Weights of a small GPT-style language model, trained from scratch on English Wikipedia: vocabulary 5634, tied embeddings.
Each number is 128 + 32 x the weight over the matrix's rms, rounded and kept within 0 to 255. Layers, rows and columns count from 0.

# layer 9 MLP down, 384x1024, rms 0.0274, rows 214-318, columns 256-319
[[141  77 177 112 189 161 117 119 103 129 126 142 205 178 109 156 131 117 105 113  86 116 133 122 124 102  82 153 149 113 138 136 118  64 112 127 148 148 136 146 114 104 132 157 165  96 174 174 200 123  55  97 124 140 103 127 136 181 101 151  98 151  98 117]
 [115 152 103 133 144 149 118 141 129  96 104 126 160  69 126 112  95 131 134 122 162  72 104  50 115 124 163  72 109 126  53  99  94 116 125 131 111 156 170 139 134 128 131 125 164 113 154 115 154 104 189  77 114 105 179 180 148  86 178 159  95 147 178  92]
 [198 129 133 103 118 124 147 127 135  72 146 123  72 125  70 153 148 126 138 140 116 109 132  69 122 151 153 125 145 137 135 136 163 122 180 108  98  71 130 110 113 117 116 115 120 123  73 132 125 119 156 191 114  99 113 151  89 142  89 116 104 136  93  67]
 [133 170 135 132 156  24 167 156  92 104 204 145 120 125 141 115 180 109 118 107  97 207 103  97 142 147 146  62 119 175 127  95  98 131 141 156 137 179 119 126 192 132 112 120 147 208  95  74 139 140 123 121 145 197  95 125  68 145 124 117 140 111 127 142]
 [176 112 130 153 137 171 135 141 128 110 174 131 140 136  82 154 118  36 157  91 147 110 160  92 147  79 135 140  97 198 171 207 135 162  83 136 128 173 129 138 138 151 109 145 162 174 183 140 143 110 101 110  88 114 124 129 117 142 140 117 136 175 186 164]
 [157 145 158 146 128  73 104  83 133  95 153 102 140 126 104 184 108 139 130  39 132 186 118 137 115 164  96  88 126  85 104 101 158 141 146 114 141 149 127  82 129  95 117 142  88 155 117  91 185  86 182 126 175 101 125 117 112 116 115  80 165 183 186 148]
 [159 118 101 143 139 148 112 163 164 123 152 159 110 108 134 124 151 180 169  88  71 106 114 166  76 116 162 171  55 123  95 137 122 110 155 117 139 113  99 141 108 171 122 148 147 179 110 136 123 130 107 152 137 113 146 143 104 136  91  71 100 151 109 107]
 [121 112 105 155 127  94  41 152 137 109 126 127  71 157 113 132 115 112  84  86 111 123 109 181 129 120 150 103 118 169 113 151 145 142 122 121  74 126 118 122 109 176 144  69 233  90 117 164  25 134 142 208 114 185 146 119 129 179 142 107 166 156  70 125]
 [144 111 110 136  92 156 163 124 145 118 112 162  77 161 158  74 163 127 144 126  69 130 131 135  88 141 152 124 172 153 120 110  93 151 156 140 130 140 116  59  78 135  93 174 143 104 126 142 176  93 167 115 162 150 103 149 123 147 123 158 132 179  97 117]
 [ 69  52  79 168 128 125 125 176  99 110 101  76 121 118 181 128 136 115 100 112 140 167 123  76 139 134  87  56 163 108  99 126 109 169 129 151 131  91 137 195 103  54 136 107 113 113 138 111 148 105 101 139  71 113 166 143  73 118 146 115  63 168 122 116]
 [124  55  63 103 154 103 112  92 162 158 148 134 109 108 125 155 128 127 146 163 139 157 133  99 128 131 128 114 125  74 147  83 161 171  79 122 117 131 118  78 148 115 114 158 146 120 119  68 127  98 172 139 116  85 142 139  87 145 184 207  91 159  81 138]
 [113 137 110 192 116 149 129  71  96 154  36 117  83  99 144 141 102 145 158 158 152  95 120  61 119 143 128 161 109 126 180 110 106 237  94 132 155 136 116 162  86 121 132 129 153 152 156 149 118  84 160 118 134 128  87  91 118 156  78 135 140 115 141 110]
 [154 146 151 131 103 152  48 176 161 143 146 101 126 105 125 189 141 158 175 179  88 146 158 123 170 145  33  98 129  72 130 158 163 117 149 132 117 107 147 145 132 148 144 106 163 127 146 139 103  87 116  76 132 130 147 140  98  73 154 121 127 146 163 117]
 [104  98 141 193 117 167 138 106 133 137 105  83  60 138 149  90  93 113 117 179 155 141 131 139  96 151 177 108 120  90 192  99 151 149 181  93 100  80 100 151 141 169 146 136 127 106  77 129 134  61 143 122 157 128 125 148 143 160 156 142 130 140 126 165]
 [118 138  96 125 152 200 128  91 131 151 165 144 126 152 144 145 139 149 142 106 141 176 105 148 125 110 127 161  99 115 107 170  90  86 166 117 131 170 143  71 152 139 172 136 153 156 159 211 133 137 111 181  98 141  93 103  63 127 105 154 102  65  76  91]
 [126  82  46 189 123  71  81 122  76 202 175 115 112 128 146  36 103 128 128  60  93 112 116 220  47  79 100  98 160 132 143 162 152 192 102 169 205 115 114  89 143 177 136 135 152 135 124 160 147 117 142  46 101  56  87 178 175 154 170 157  86 141  66 126]
 [164 128  88 111 120 116 175 125 147  68 115 147 102  67 176 132 149 125 129 147 159  85 143 156 104 121 123 161 103  65 138 149 113 119  82 169 138 135 134 135 156 127 130 189 197 167 102 101 181 135 124 139 126 113 103 122 125  84 116 135 150 149 139 100]
 [152 150  81  81 121 145 127 155 147 143 168 174  74  80 116 123 130 178  93  69 112 160 137 143 104 120 166 130 110 122 129 186 143 195 178 140 133 152 117 132 164 113 134 103  78 125  92 141 117 146 127 120 137  89 125 118  93 194 113 129 106 122 158 137]
 [153 121 120 172 134 134 166 176 122 130 129 173 101 191 121 143 130 169 157 119 160 140 125 110 121  99 123 208 104 154 149 139 150 140 175 130 152 109  59 136 125  71  81 154 121 142 148 159 142 143  86 175 134 152 150 166 138 126 144 111 119 135 147 120]
 [ 78 155 121 144 141 107 181 168 164 145 104 147  92 155 151 155 189 156  87 146 120  96  90 142 137 129 203 121 130 148 112 129  90 154 120  98 127 159  90 139 151 176 164  57 119  80 170 127 156  73 147 118 118 129 152 145 195 154  91  94  83 110 175 100]
 [150  80 138 159 139 125 104  98 158 154 129 114 128 143  87 111 127 156 185 142 135 156  73 192 143  97  96 116 118 157 113 138 135  93 145 131 130 182 106 112 179 117 116 121 102  81 115  90 121  70 131 168  54  81  91 133 172 106 170 138 161 153 108 106]
 [121 209 149 146 126  53 156 150 147 138 130 101 139 166 114 121 151 106 154 186 135  78 120 139 135 101  66 164 117 125  88 129 113 144  85  89 119 134 186  98 132 118 113 118 135 109 127 127 138 146 129 125 117 156 132 153 163 151 143 144 106 119 129  83]
 [133 168 177 140 117 147 140 198 133 134 138 125  89  92 127  74 155 132 160 150 121  97 129 108 104 106 122 105 135 127 159  91 136  86 125 163 101 131 128 157 169 133 186 152  95 111 121 194 129 137 113 210 169 127 111 113 116 102 126 114 148 129 144 149]
 [131  97 174 100 109 142 158 122 103 145 147 131 129 110 156 123 152 152 100 119 149  40 153 118  85 135 131 107  90 149 121 117  79  99 134 135  63 118 107 157 140  80 156 114 172  99 144 119 102 138 158 129 139 124 178 159 148 114 177 164 133 121  70 118]
 [131 147 168 197 158 145 174 111 151  97 144 145 179 116 169 152 131 142 118 184 141 145 118 109  63 110 143  43 104  69 131  51 116 141 101 111 139 124 128 146 126 148 131  82 159 188 134 122 108  55 135 134 148  94  99 107  85  99 109 118 122  74 153  59]
 [ 87  80 217 129 186  86 113 179  92  96 164  96 101 196  81  99 120 137 113 148 137 150  93  85 204 138  95 166  61 116 217 111  76  95 125  91 148 112 146 175 115 110  84  98 130 105 129 141 172 145 107 102 138 153 161 138 151  65 167 200 162 108 167 142]
 [ 60 108 107  88  93  88 149 147 115 125 177 177 164 123 137 136  88 139 183  75 176 115 182  98 158 150  76 120  89 156 140 101 124 163 150 141 135  91 106  82 133 109 101 117  57 107 142 197  93 143 166 129 103 131  84 170 179  95 102 166 123 152 159 149]
 [100 124 114 108 170 121 143 145 103  41 182 102 115  92 131 171 118 188 161 124 155  90 170 186 143  62 189 149 153  69  54 121  78  94  93 124 118 110 136  88 141 132 114 120 155 111 112  83 122 165 156 114 117 104 153 187 149 188 132 103 108 161 144 191]
 [ 57 174  98 202 110  69 153 192  94  75 189 105 104 144 107 140  81 181  96 166 112 124 170 142  85 172 141 212 108 124 120 126 101 113  92 163 187 140 135 152  62  85 131 126 159  93 160 144 142 106 181 154  88 117  75 117 144 117 118 122 190 129 142 144]
 [139 155 149 172 142 126 133 140  87 106 101 151 153 149 143  94 146 118 154 135 147 125 158  81 145 182 155 123 176 162 139 157  96 130 117 157 140 115 135 106 112 109 132  85  91 127 111 125 139 127 125 117 146 120 106 229 133  74 121  47 122  71 160  68]
 [129 120 126 133 137 171 134 169 102 119 120 156 110 151 128 134 110 101  34 153 141 119  70 129 130 153 130 128 103 158 152 130 130 128  72  78  94  79  83  93 113 103 121 140 157 118  96 121  79 219  66 143  61 120 157 141 123 110 117 184 161 149 123 127]
 [160 142  95  87  93 153 132  85 206 129 156 168 142 176  73 135 129 145 119 109 116 163 180 163  97 159 134  56 131 104  67 124 126 149 153 149 118 100 113 123 104 192 165 135 209 155 120 166 128  89 171 112 122 116 135 157 116  55 146  80 124 210 194 160]
 [117  65 145 116 126 118  79 148  85 184 139 111 152 141 162 139 116 122  93  15 115 129 105 140 148 140 119 168 130 145 125 189 149  94 117 140 126 156 181 116 110 113 116 143 122 193 101 145 132 131 133  87  76 120 154 155  96 144 140 162  32 116 186 145]
 [132 166  80 128 138 103 168 111 124 187 118 139 117 152  46 117 102 120 125 139 126 137 148 119 116  65 108 120 157 173  75 140 132  96 176 116 154 141 125  85 118 152  76 187  57 137  91  90 132 155  77 127 103 142 103 137  81 153 132 163 122  95 132 147]
 [118 122 156  98  85 170 105 124 127  82  85 133  68 134  79 158 112  85  80 123  60 105 141 103 125 188  92 130  71 104  98 154 131 102 175  32  85 161 128 117  97 127 108 122 133 149 147  76  88 175 121 161 165 155 158  86 133 144 145 138 147 136 101  90]
 [168 143 126 190 119 155 105 113  99 138  71  60 147 175 148  80 131 192 109 126 168 166  85 122 145 126 199 113 141 190 177 113 198 151 124 134 157 165  99 145 110  67 164  92 149 172 153 175 193 133  80 134 139 169 124 132 139 125 106 115 131 172 118 102]
 [194 145 163 142 127  95 147 108 113 130  91 121 161  71  75 172 142 121 185 138  76 166 153 119 134 154 119 139 126 151 124 166 142  96 109 137 119 127 119 169 142 145  67 116 209 148 150 114 123 143 139 114 105 181 117 111 109 131 110 167 121 147 162 138]
 [ 45  69 140 137 176 113 166  65  91 118 128 128 123 103 145 150 100 116 135 158 140 106 103 163 226  95 124 100 105 104 185 172 143 182 102 150 127  98 130 101 166 144 150 131 142  53 157 108  76 173 123 102 154 102  90  61  72 138 136 133 114 126 133 162]
 [123 119 181  37  81 142 122 112 255 100 151 125 134 114  91 221 108 114 135 105 170 130  41  98 160 141 114 150  86 104 113 206 116  70 209 159   0 158 187 105 162 123 189 101 164 142 135 220  50 179  98 127 201 171 255 109  41  52 154 141 130 137 122 104]
 [104 123 147 144 157 152  83 178 157 161 119 132 154 128 113 144 138 160  85 174 101 166 150  93 145 111 111 133 113  70  97  89  78 194  79 159 119 176 140 147  91  80 146 167 121 154  98 168  94 114 126  91 132 171 114 148 118 197  78 194  96 129 101 131]
 [132 120 133 137 165 111  91 130  93 121  98 117  91 140  99 134 155 178 106  50  91  90 146 106 133 108  80 137 156 152 151 116 133 136  93 141 124 124 155 117  87  54 123 103 157 113  71 121  91 132 125 154 151 160 115 194 151 116 103 123 113 154 125 127]
 [100  70  66 187 116 130 105 145 165 176  87 107 147 136  61 108  99 133 162 106 195 125 118  84 169  98 122  79 158 129  65 173 126 119 116 101 142 143  42 146 132 120  98 157  98 154  79 125 181  92 106  98 175  96 154 125  89 129 119 171  60 102 138 112]
 [143 161 124 145  58 155 149 198 114 139 143 113 130 125 136  99  86 134 137 111 150 145 125  72 120 102 117  86 102 159 114 161  88 121 133 114 165 138  88 107 161 185  79 139  97 170 199 136 154  90 134  78 142  82  81 123  81 131  95 158 150 144 127 138]
 [121 121 108 166 130 132 129 130  97  71 147 138  92  91  85 119  94 126 101 120 111 116 162 171 120  75 103 170  97 116 127 100  58 147 121  78 141 142  74 148 143 125 138 209 150 151 124 161 181 111  86 142 108 150  71 125 100 158 107 113 139 129 192 108]
 [129 102  91  86  49 199  72  89 134 110 144  99  83 151 148  93 192 147 181 124 138 140  47 195 104 114 105 139 142 114 164 154 139  84 153 117 111 216 151 101 112 130 138 166 137 108 163 195  94 177 105 125 116 143 177  67 150 107 154 136 144 124  95 107]
 [161  92 183 137 150 138 145 146 128 163 125 192 189 162  63  81 111 135 158 121 116 139  82 165 141 166 140 137 142  82 131  99 134 127 137 169 108 157 129 126  89 123 116 131 161 124  79 130 115  82 101 115 102 126 122 134 128 130 115 129 150 132  70 146]
 [118 120 113 165 129 121 127 113 164 101 123  98 140 153 143 115 135 118 164  81 137 115 114 144 158 114 135 114 154  97 129  86 104 173 175  65 141 111 252 123  43 141 162 184  70 124 118 183 140  95 116 135 141  78 137 123 132  76 105 113 116 161 131  82]
 [177  98 127  95 114  52 159 127 106 112  92  62 164 115 123  99 108 186 129  88 141 148 119 145 112 193 104 176 153 116 137 114  41 159 154 156 142 172 139 139 166 164 117 136 116 159 152 131 104 154 155 124 115 107 105 156 142  61 101  76  19 112 110 108]
 [112 122  71 107  57 139 124 180 100 195  98  99  53 122  88 147 109  80  48 151 206 144 122 150 163 154 137 102 126 137 162 163  73 164 137 122 120 106 180 147 176  88 135 114 130 115 160 174 155 127  87 115 125 108 103 139  67  99 144 136 154 155  96 128]
 [185 137  82 120 178 174 126 158 149 126 179 151 146  75 153 186 116  59 142 129 119 107 117  59 139 153 119 120 122 186 118 126 101 149 101 129 150 143 118 136 146 127  97 108 145 125 109 190 187 157 114 144 138 139 110 138 126 109 133  99 121 153 164 141]
 [129 148 132 130 145  98 155 129 108 186 116 189 117 142 191 150  54 115 115  92 102 219 135  62 108  80 103  87  59  95 132 149 166 117 109 126  96 118 125 140 116 100 106  81 112 153 141  45 131 108 150 176 158 107 170 175 162 113 114 157 186 138 115 167]
 [121 112 150 200 105 133 100 170  98  92 132  79 134 157 157 141 127 176 170  94 145 112 144 128 137 182 142 116 163  58 136 125 114 139 124  61 129 106 124 107 150 106 184 138  88 104  99 143 101 148 200 155 132 134 154  93 148  86 135 182 107  95 165 141]
 [ 89 112 124 101 172 133 141 130 125  80 129 109 112 166  82 136 172 122 157 141  86 102 123 112 126 102 149 164 127 127 102 150 156 143  35 107 109  95  90  96 132 149 142 107  99 148 156 160 109 127 131 140 187 126 129 133 104 132 109  60  70  78 132  81]
 [133 132 112 111 114 142 122 131  85 157  96 155 142 180 119  80 206  74 160 120 156 130 140 130 135  91  91 154  92 101 130 200 107  75 138  58 158 141 119 124  64 160  91 173  98 110 146 136 200  93 114 165 109 171 139 128 114  95  89 160  88  56 115 147]
 [144 141 106  93 185 123 111 135 124  93 133 158 114 150 141 163 171 106  97  89 115 143 149 159 129 172 134 190  86  99 127 130 111 104 151 150 131 119 130 127  99 122 116 147 134 139 143 102 132  95 163 139 126 136  80 183  72  88 115 143 159 151 110 163]
 [124  85 156 135 146 100 142 157  93  97 153  88  48 132 130 156 147 131  79  99 170 126 143 178 169 110 141 138  95 185 117 113 128  92 108 158 148 120 129 124 119  63 189  79 131 134 113 158 161 136 134  62 102 139 126 112  56 156  78 140  79 130 179 144]
 [185 165 102 132 160 111 119 160 105 147 132 137 197 125 106 144 136 145  40 168 146 118 113  85 137 126 128 170 127 136 100 126 160 128 111 171 133 192 135 148 145  94  45  89  86 125  59 110 179 103 140 170  55 121  88  92  90  79 152 102 166 118 161 201]
 [ 80 153 106 126 153 142 135 131 117  75 101 112 100 108 198 138 125 102 116 142 123 139 157 116 123 120 138 128  66 145 132 166 150 190 133 141 143 142 110 141  79 118 144 196 126 103 132 153 100 130 120 147 122 144  91 127 125 118 139 130  67 121 154 145]
 [ 81 106 137 152 158 126 158 102 115  62 156 124 159 113 121 162 148 220 173 110 131  86 127 105 128 135 128 124 113 111  91 110 112 113 136 139 104 120 142  92 173  27 136 177 152  71 123 145  54 113 113 170  56  83 118  89 154 109  80 116 110  93  97 124]
 [113 140 123 133  91 103 122 204  94 156 129 140 175  94 121 192 136 144  67 121 147 188  94 122 145 176  75 131  80 116 151 155 110  92  74 135 136 130 201  80 135 127 167 106 146 123 143 150 133 134 168 157  92 149 102 138 134  88 168  96 137 134 121 144]
 [ 72 144 134 153 127 113 115 159 176 113 111 194  94 111  91  90 143 153 121 129 134 164 178 151 154  98 145 123  19 114 141 104 140 159 114 129 144  76 129 145  81 144 116 162 179 136 190 104 129 147 110 151 110 107 123 103  71 125 188  85 120 106 168 126]
 [169 123 167 163 146 107 111  90 110 179 104 116 158 100 174 120 124 109 158 110 108 169 114 127 105 147 183 123 123 126 145 132 134 167  91 151 131 171 127 128 164 172 114  79 150 160 149  65  97 149 110 117 139 150 124  82 104 119 170 133 127 125 122 143]
 [ 69 125 161  98 171 171  31 201  80 146  98  79 151 132 185 144  65 100 124 178  91 154 100 195 205 102 178 116 119 115 106 142 137 102 132 145 131 139 152 157 129 100 123  95  66 184 121 166 143 149 109 149 110 119 150 140  85 149 129 142 149 171 178  93]
 [117 138 149 116 105 171 160 121  92 119 101 106 140 123 120 113 138 110 114  91  49 156  92 119 131 108 124 177 136 160 110 131 204 104 103 152 123 112 102 167 114 103 167 135 148 192 155 191  95 147 114  98 125 126 109 129 162 147 158 122 150  87  89 160]
 [185 165  77  48 141 124 142 145 104 138 102 139 122 113 149 150  93  92 154 138 134  63 156 154 241 135  90 118  96 153  69 140 154 116 132  89 114 164  66 133 111  89 117 120 131 103 164  82 136 124 100 138 126 124 130  93 122 177 120 108 108 192 110 207]
 [152 148 112 175 179 150 136 186 125 151 190  87  92  69 132 136 140  90 165 179 156 165 124 131  87 143 164 167 187  93 156 170 142 104 144  77 135 104 117 137 159 156 176 203  94 140 118  92 194 103 102 134 175  98 103 129 110  76 179 139 157 229 134 147]
 [101  93 140 135  64  85  83 118 125  93 137 120 165 119 136 134 122 150  78 110 152 105  90 103 138 136 177 162 129 114 112  96 129 163 159  96 103 113 207 143  77  97  99 142 134 161 149 149  87 164 111 103 153 114 154 168 120  92 161 158 133 137 160  75]
 [100  83 126 161 123  74 111 123 165  93 123 134 161 112 140 137 117 150 203 123 158 107 121 123 113 147 175 175 121 112 124 125 106  75  82 116 120 125 132 115 126 193 153 151 151 114 134 163 106 146 148 121 112 134 106 192 117 148 201 205 171  69 160 121]
 [141  95  93 144 119 147 104 133 165 154 164 120 129 128  92 120 121 141  91 146 126 210 137 165 107 143  80 172  48 158 104 132  97 178 153  79 121 126 193 121 114 180 140 124 142 121 122  88 107 132 143 131 167 158 107 117 123 139 132 168 130 125  68 203]
 [102 112 101 152 158  86 147 110 120 179 103 140 127 127 200 213 123 100  67 115 151 166  98 156 127 156 194 148 108 166  59 115  76  72 136 141 104 175 130  83 132 150  94  73  88  88  58 152 131 110 108 132 138 143 181 165 105 120 120 165  78 158 149 144]
 [ 88 146 110 170 125 113  74 140 189  98 104  83 142 118 142 138 169 137 141 123 173 119 177 103 178 123 146  81  99 102 113  81 179 144 133 105 139 172  85 153 105 171 141 123 145 146 108  60 109 152 206 128 171 122 122 167  89 146 163 146 176 110 120 113]
 [155  73 134 131 139 153  62 169 128 121 151 129  72  82 184 135  92 118 132  98 159  99 145 139 111 107 189 143 115 105 124 137 148 104 112 129 155 117  97 163 127 178 121  91  84 106 151  94 191  90 129 111 117 166 153 120 114 146  74  86 140 107 172  96]
 [108 131 120  84 146 123 116 144 101 125 135 161 161 130 149 147 138  85 135 107 155  92 147 128 168 114  83 137 107 109 103 195 145  92 120 179 120 125  69 118 191 142 161 159 178 150 144 131 115 145  91 132 173 172 111 104 106 149  84 208 140 170  94 137]
 [ 98 160 160 151  86 136 153  83 154 122 128 169 154 134 164 164 109 132 141 179 139 166 119 189 147 133 143  86  90  90 143 127  93 153 194 119 126  82 122 148 169  77 123 111 138 103  69 147  92 117 136 141 176 138 149 129  86 172 160 139 130 156 120 125]
 [138 119 151 139 151 140 131  88 105 158 144 156  63  91 142 163  93 103 150 145  81  84 158 158 126 128 104 117 133 153 107 170  82 126 154  92 135 113 108 101 147 153 123 111  67 108 155 153 105  82 173 181 149 104 120 120  96 129 126  92 155 143 145 157]
 [ 80 128 183 121 129 118 149 129 112  78 102 152 105  93 133  46 141 124  73 135 147  74 128 143 178 154 166 152 202 144 147 114 140 129 154 147 147 141  95 164 104 142 146 143 111 149  67 104 146 150 102 169 184 134 119 134 115 170 130 103 222 154 129 103]
 [ 89 141 115  93 128 124  99 132 108  94 170 130  97 125  95  62 103  80 114  64  84 110 150 173 154 120 167 164 109 153 157 122 149  83 136 100 104 104 159 151 137  84 148 104 119 155  93 112  95 110 183 156 104 151 158  76 119 149 129 199 143 154 138 186]
 [107  89 149 166 113 142  86 157 146 244 124 133 159 122 116  72 150 139 187 102 103 113 105 162  91  46  94 133 134 186  98 114 142 121 166 147 133 162 106 105 147 130 186  89  84 186 186 182 146 151 140  95 119 136 118 155 103 146 154 110 121 137 119  86]
 [ 89 181  86 106 140 104 130  85 121 128 122 128 123 122 149 136 135 121 186  89 143 121 144 128 174 134 117 186 143 134 198 140 146 117 110 161 129  75 136 155 125 140 115 170 168 192 121 114 111 139 187 125 167 148 138 112 116 156 135  98 187 179 159 175]
 [150 131 117 106 145 118  91 177 133 161 167 177 134 115 158 145 162 147 131 120 106 157 144 120  89 127 150 128 178 158 178 155 169 181  89 115 122 133  90 112 131 131  58 137 129  86 130  59 111 105 123 126  71 173 142  82 155 136 129 153 109 147 128  85]
 [ 84 135 122 167  90 160 123 105 116 109 140 130 149 193 119 163  84 107  93 139 142 157 134 143 128 152 141 129  61 193  79  89  99  88 116 132 132  89 187 158 160 143 103 144 126 138  81 154 148 159 106  90  85  28  97 169 169 112 193 187 102 146 177 143]
 [144   2 111  90 146 220 104 133 111 134 142  80 102 144 133 118 134 140  75 130 149 196 139  42 120  97 126 154 119 156 126  99 106 156 170 149 158 131 101 124 116 132 108 162  85  38 159 104 149 121  95 140  96 143 128 115 134 165 130 125 157 103 146 124]
 [118 167 104 210  98 175  53 113 125 146 111 106 125 185  24  74 120 104 132 143 119 176 150 118 100 162 116 124  60  97 181 175 162 137 131  92 125  93 109 129 151 155 174 125 145 137 105 159 101 133 116 126 110 171 126 161  96 132 108  65 163 106 163 127]
 [158 156 122 154 148 102 140 139 113 166 133  87 156 130 125 138  81 108 152 184 129 138 137  68  88 122 106 116  82 130 139 159 117 116 133 139 127 144 182  58 134 130 129  63 126  58  91 130 128 138  68 124 140 138 118 178 110 124 127 146 124  94 108 133]
 [ 88 160 110 171 155  88 147 162 136 161  99 106 164 112 145 132 106 131 135 122 134 128 101 120 146 157 123 189 142 119 116 173  99  95 145  54 114 209 172  81 209 167 143 192 153 181 159 113 142  86 158 100 141 127 156 139 147  36 127  90 143 172  42 123]
 [ 73 169 130 151 123 134 130 144  87 196 152 131 119 138 100 151 138 141  97 179 115  84 158  68 105 168 131 121  53 108  97 182 163  82  58 198 133 130 121 106 139 145 125 171 173 152 108 146 155  95  95 159  80 153 123 155 108 142 104 180  62 147 130 138]
 [102 195 151 168 112 128 148  96 121 169 144 139 125  83 174 131 140 151 133 116 135  79 138 164 122 102 164 149 147 117 119 123 111 122 175 106 111 118  96 181 138 145 206 148 147 102  95 104 121 118 114 143 113 136 107 132 138  70 120 139 143  79 106 103]
 [122 143  79 156 133 102 208 156 191 114 117 152  99 188 155 107 157 155 115 152 170 143 162 175 158 159 163  95 147 195  84 110 123 121 139 174 111 103 108 123 136 171 104 101 102  50 107 140 107  56 195 128 146 111 132 151 156 126 159 114 126 156 195 169]
 [122 138 128 154 127 121  87 126 140 152 147 123 155  81 174  37 103 189 176 111 170 146 139 121 139 157 172 124 146 161 109 187 143 176 126 125 114 101 123 106 115 110  87 118 104 145 168 104 130 131 121 133 129 123 115 104 145 127 142 155  53 144  85 135]
 [136 162  98 119  85 159 127  70 137 114 151 106 149  97  37 116 138 130  86 172 173 105  94 121 102 115 186  72 134 105 117 150  74  85 188 209 113 124 147 134 140 157 147  92  90 155 161 135  66 119 126 126 169  86 142 188  65 131 176  97 101  40  90 163]
 [136 144  83 130  43 177 125 137 138 126 106 150  85 174 116 126 160  76  72 153 115 104 103 153 199 150 107 134 132  97 136  89 129 129  73 137 108 130 107 112  63 101 141 101 112 164 104  88 157 135  96 201 116 116 168 107 131 119  69 107 132 119  80 166]
 [120 140 103 122 133 137 120 141 149 181 122 112  98 167 151  69 154 131 147 100 142  84 131 161 137 196 152 101 159  87 101 114  96 108  78 134 126 130 150  78 128 114 106  83  54  93 183 119 173 152 156 135 110 110 137 153 163 147 141 135 137 112 105 115]
 [142 131 117 122 140 126 161 144 151 136 132 135 164 119 126 148 179 154 119 139 139 126 129 113 133  77  97 163 126 135 108 166 137 176 126  92 150 166 101 178  88 164 155 158 102 172 131  48 110 132  88 152 118  87 138 144 144 159 121 165 102 123 108 105]
 [109  57 118 137 117 129 180 194 132 133 177  92 128 122 122 103  84 102 119 160 101 157 151 110 137  69 173 125 116  79 134 148 110 138 146 164 115 143 129  72  93 113 123 153 110  64 107  57  88 125 147 141  78 126 118 142   9 144 113 208 175 118 119 169]
 [170 117 108 171 153  77  81 103 156 111 124 126 102 102 104  93 114 124 131 143 147 166 112  98 121 132 122 158 148 120 113 195 125  89 109 162 133 108 138 126 158 211 113 154  90 126  75 105 140 132 103 109 118  80 129  98  91 132 144 113 112 124 156 179]
 [166 107  95 147 120 182 173 135 119  76 128 134  97  93 139 122  48 153 149  95 156 115 176 125 153 179  84 133 156 127 189 118 169 145 164 217 123 146 187 121 160 160  83 128 138 140 142 112 163  98  64 113 120 148  98 124 145 135 101 108 156 126 154 138]
 [140 100 157 125  89 112  73  98 165  92 149 127 128 162 157 142 125 151 133 175 141 126 122 102 145 125 125 179 189 114 161  77 138 181 147 141 121 158  98 157  85 170 181 148 126 117 137 121 105 134 114 113 100 177 141 123 135 156 141  99 119 148 114  79]
 [131 161  85 174 172 116 165  77 137 209  48 192 125 132 178  56 141  93 168 239  93 103 135 212 141 155 135  33  82  99  95 112 127 173 167  43 191  96 112 162 201 150 113  86  76  85 158  61  73  76 136 103 110 158  84  77 148 177 156 113 111  97 174 158]
 [129 107 190 131  72 178 137 160 147 144  80  64 128 137 132  57  99 145 154 137 132 104 131 134  63 121 156 137 169 119 123  79 118 185 149  67 103 111 114  84 169  46 183 112 124  96 125 164 155 154 148 160 121 131 162 123  74  85 150 153 169 115 112 153]
 [ 98 107  88  94 128 184 124 130 103 111 110 157 143 141 149 138 130 206  90 121 163 123 133  91 175  60 110 139 141 131 103 101 101 163 140 124 151 109 163 130 143 106 118 138 114 163 163 150 157 101 134 101 134 127 110 146 126 138 117 120 218 114 125  86]
 [128 117 117  87 110  89  97  94 135 123 148 138 157 138 119 139 176  99  76 157 148 156  97 110 116 158  95 170  95 164 132  88  87 114 143 105  91 127 115  79 107 120 121 144 133 161 196 139 111 101 183 128 152 173 106 163 196 112 155 121 123 138 117 125]
 [158 164 143 122  89  88 150 102 107 120 199 130 142 158 163 111  94 103 161 165 126 138 142 112 165  89 124 153 155 137  52 176 168 105 134 116 129 137 137  74 107 134 133 146  97 197 132 155 112 120 128 109  87  96  98 174  91 154 105 148 164 191  89 141]
 [158 101 139 110 166 104  63 124 110 125  61 147  97 170 168 157 167 134 102 110 151  24  84 154 112 133 148 114 152 164 163 158 130 146  90 135 147  93 113  79 127 106 162  95 149 179 155 124 114 133 146  96 162 127  99 141 147 106  71 140  93  87 120  93]
 [100 119 124  83  80 112 129 115 113 138  88 122 101 138 106  86  97 174 160 122 146 133 114 154 115 116 133 127 109 181  75  79 140  75 191  77 138 118 155 130 124  73 158 121 129 143 122 198 102  50 116  80  93  93  76 168 122  94 161 156 119  73 111 126]
 [101 119 119 131 186 179 163 122 156 112 127 164 131 190 145  88 106  96  99 101 132 133 101 149 111 159 151  97 158  75 108  86  93 139 105 133 165 163 115 135 116 177 113 131 114 157 183 139 144  93 110 110  93  71 109 189  99 132 110 124 144 164 142 139]]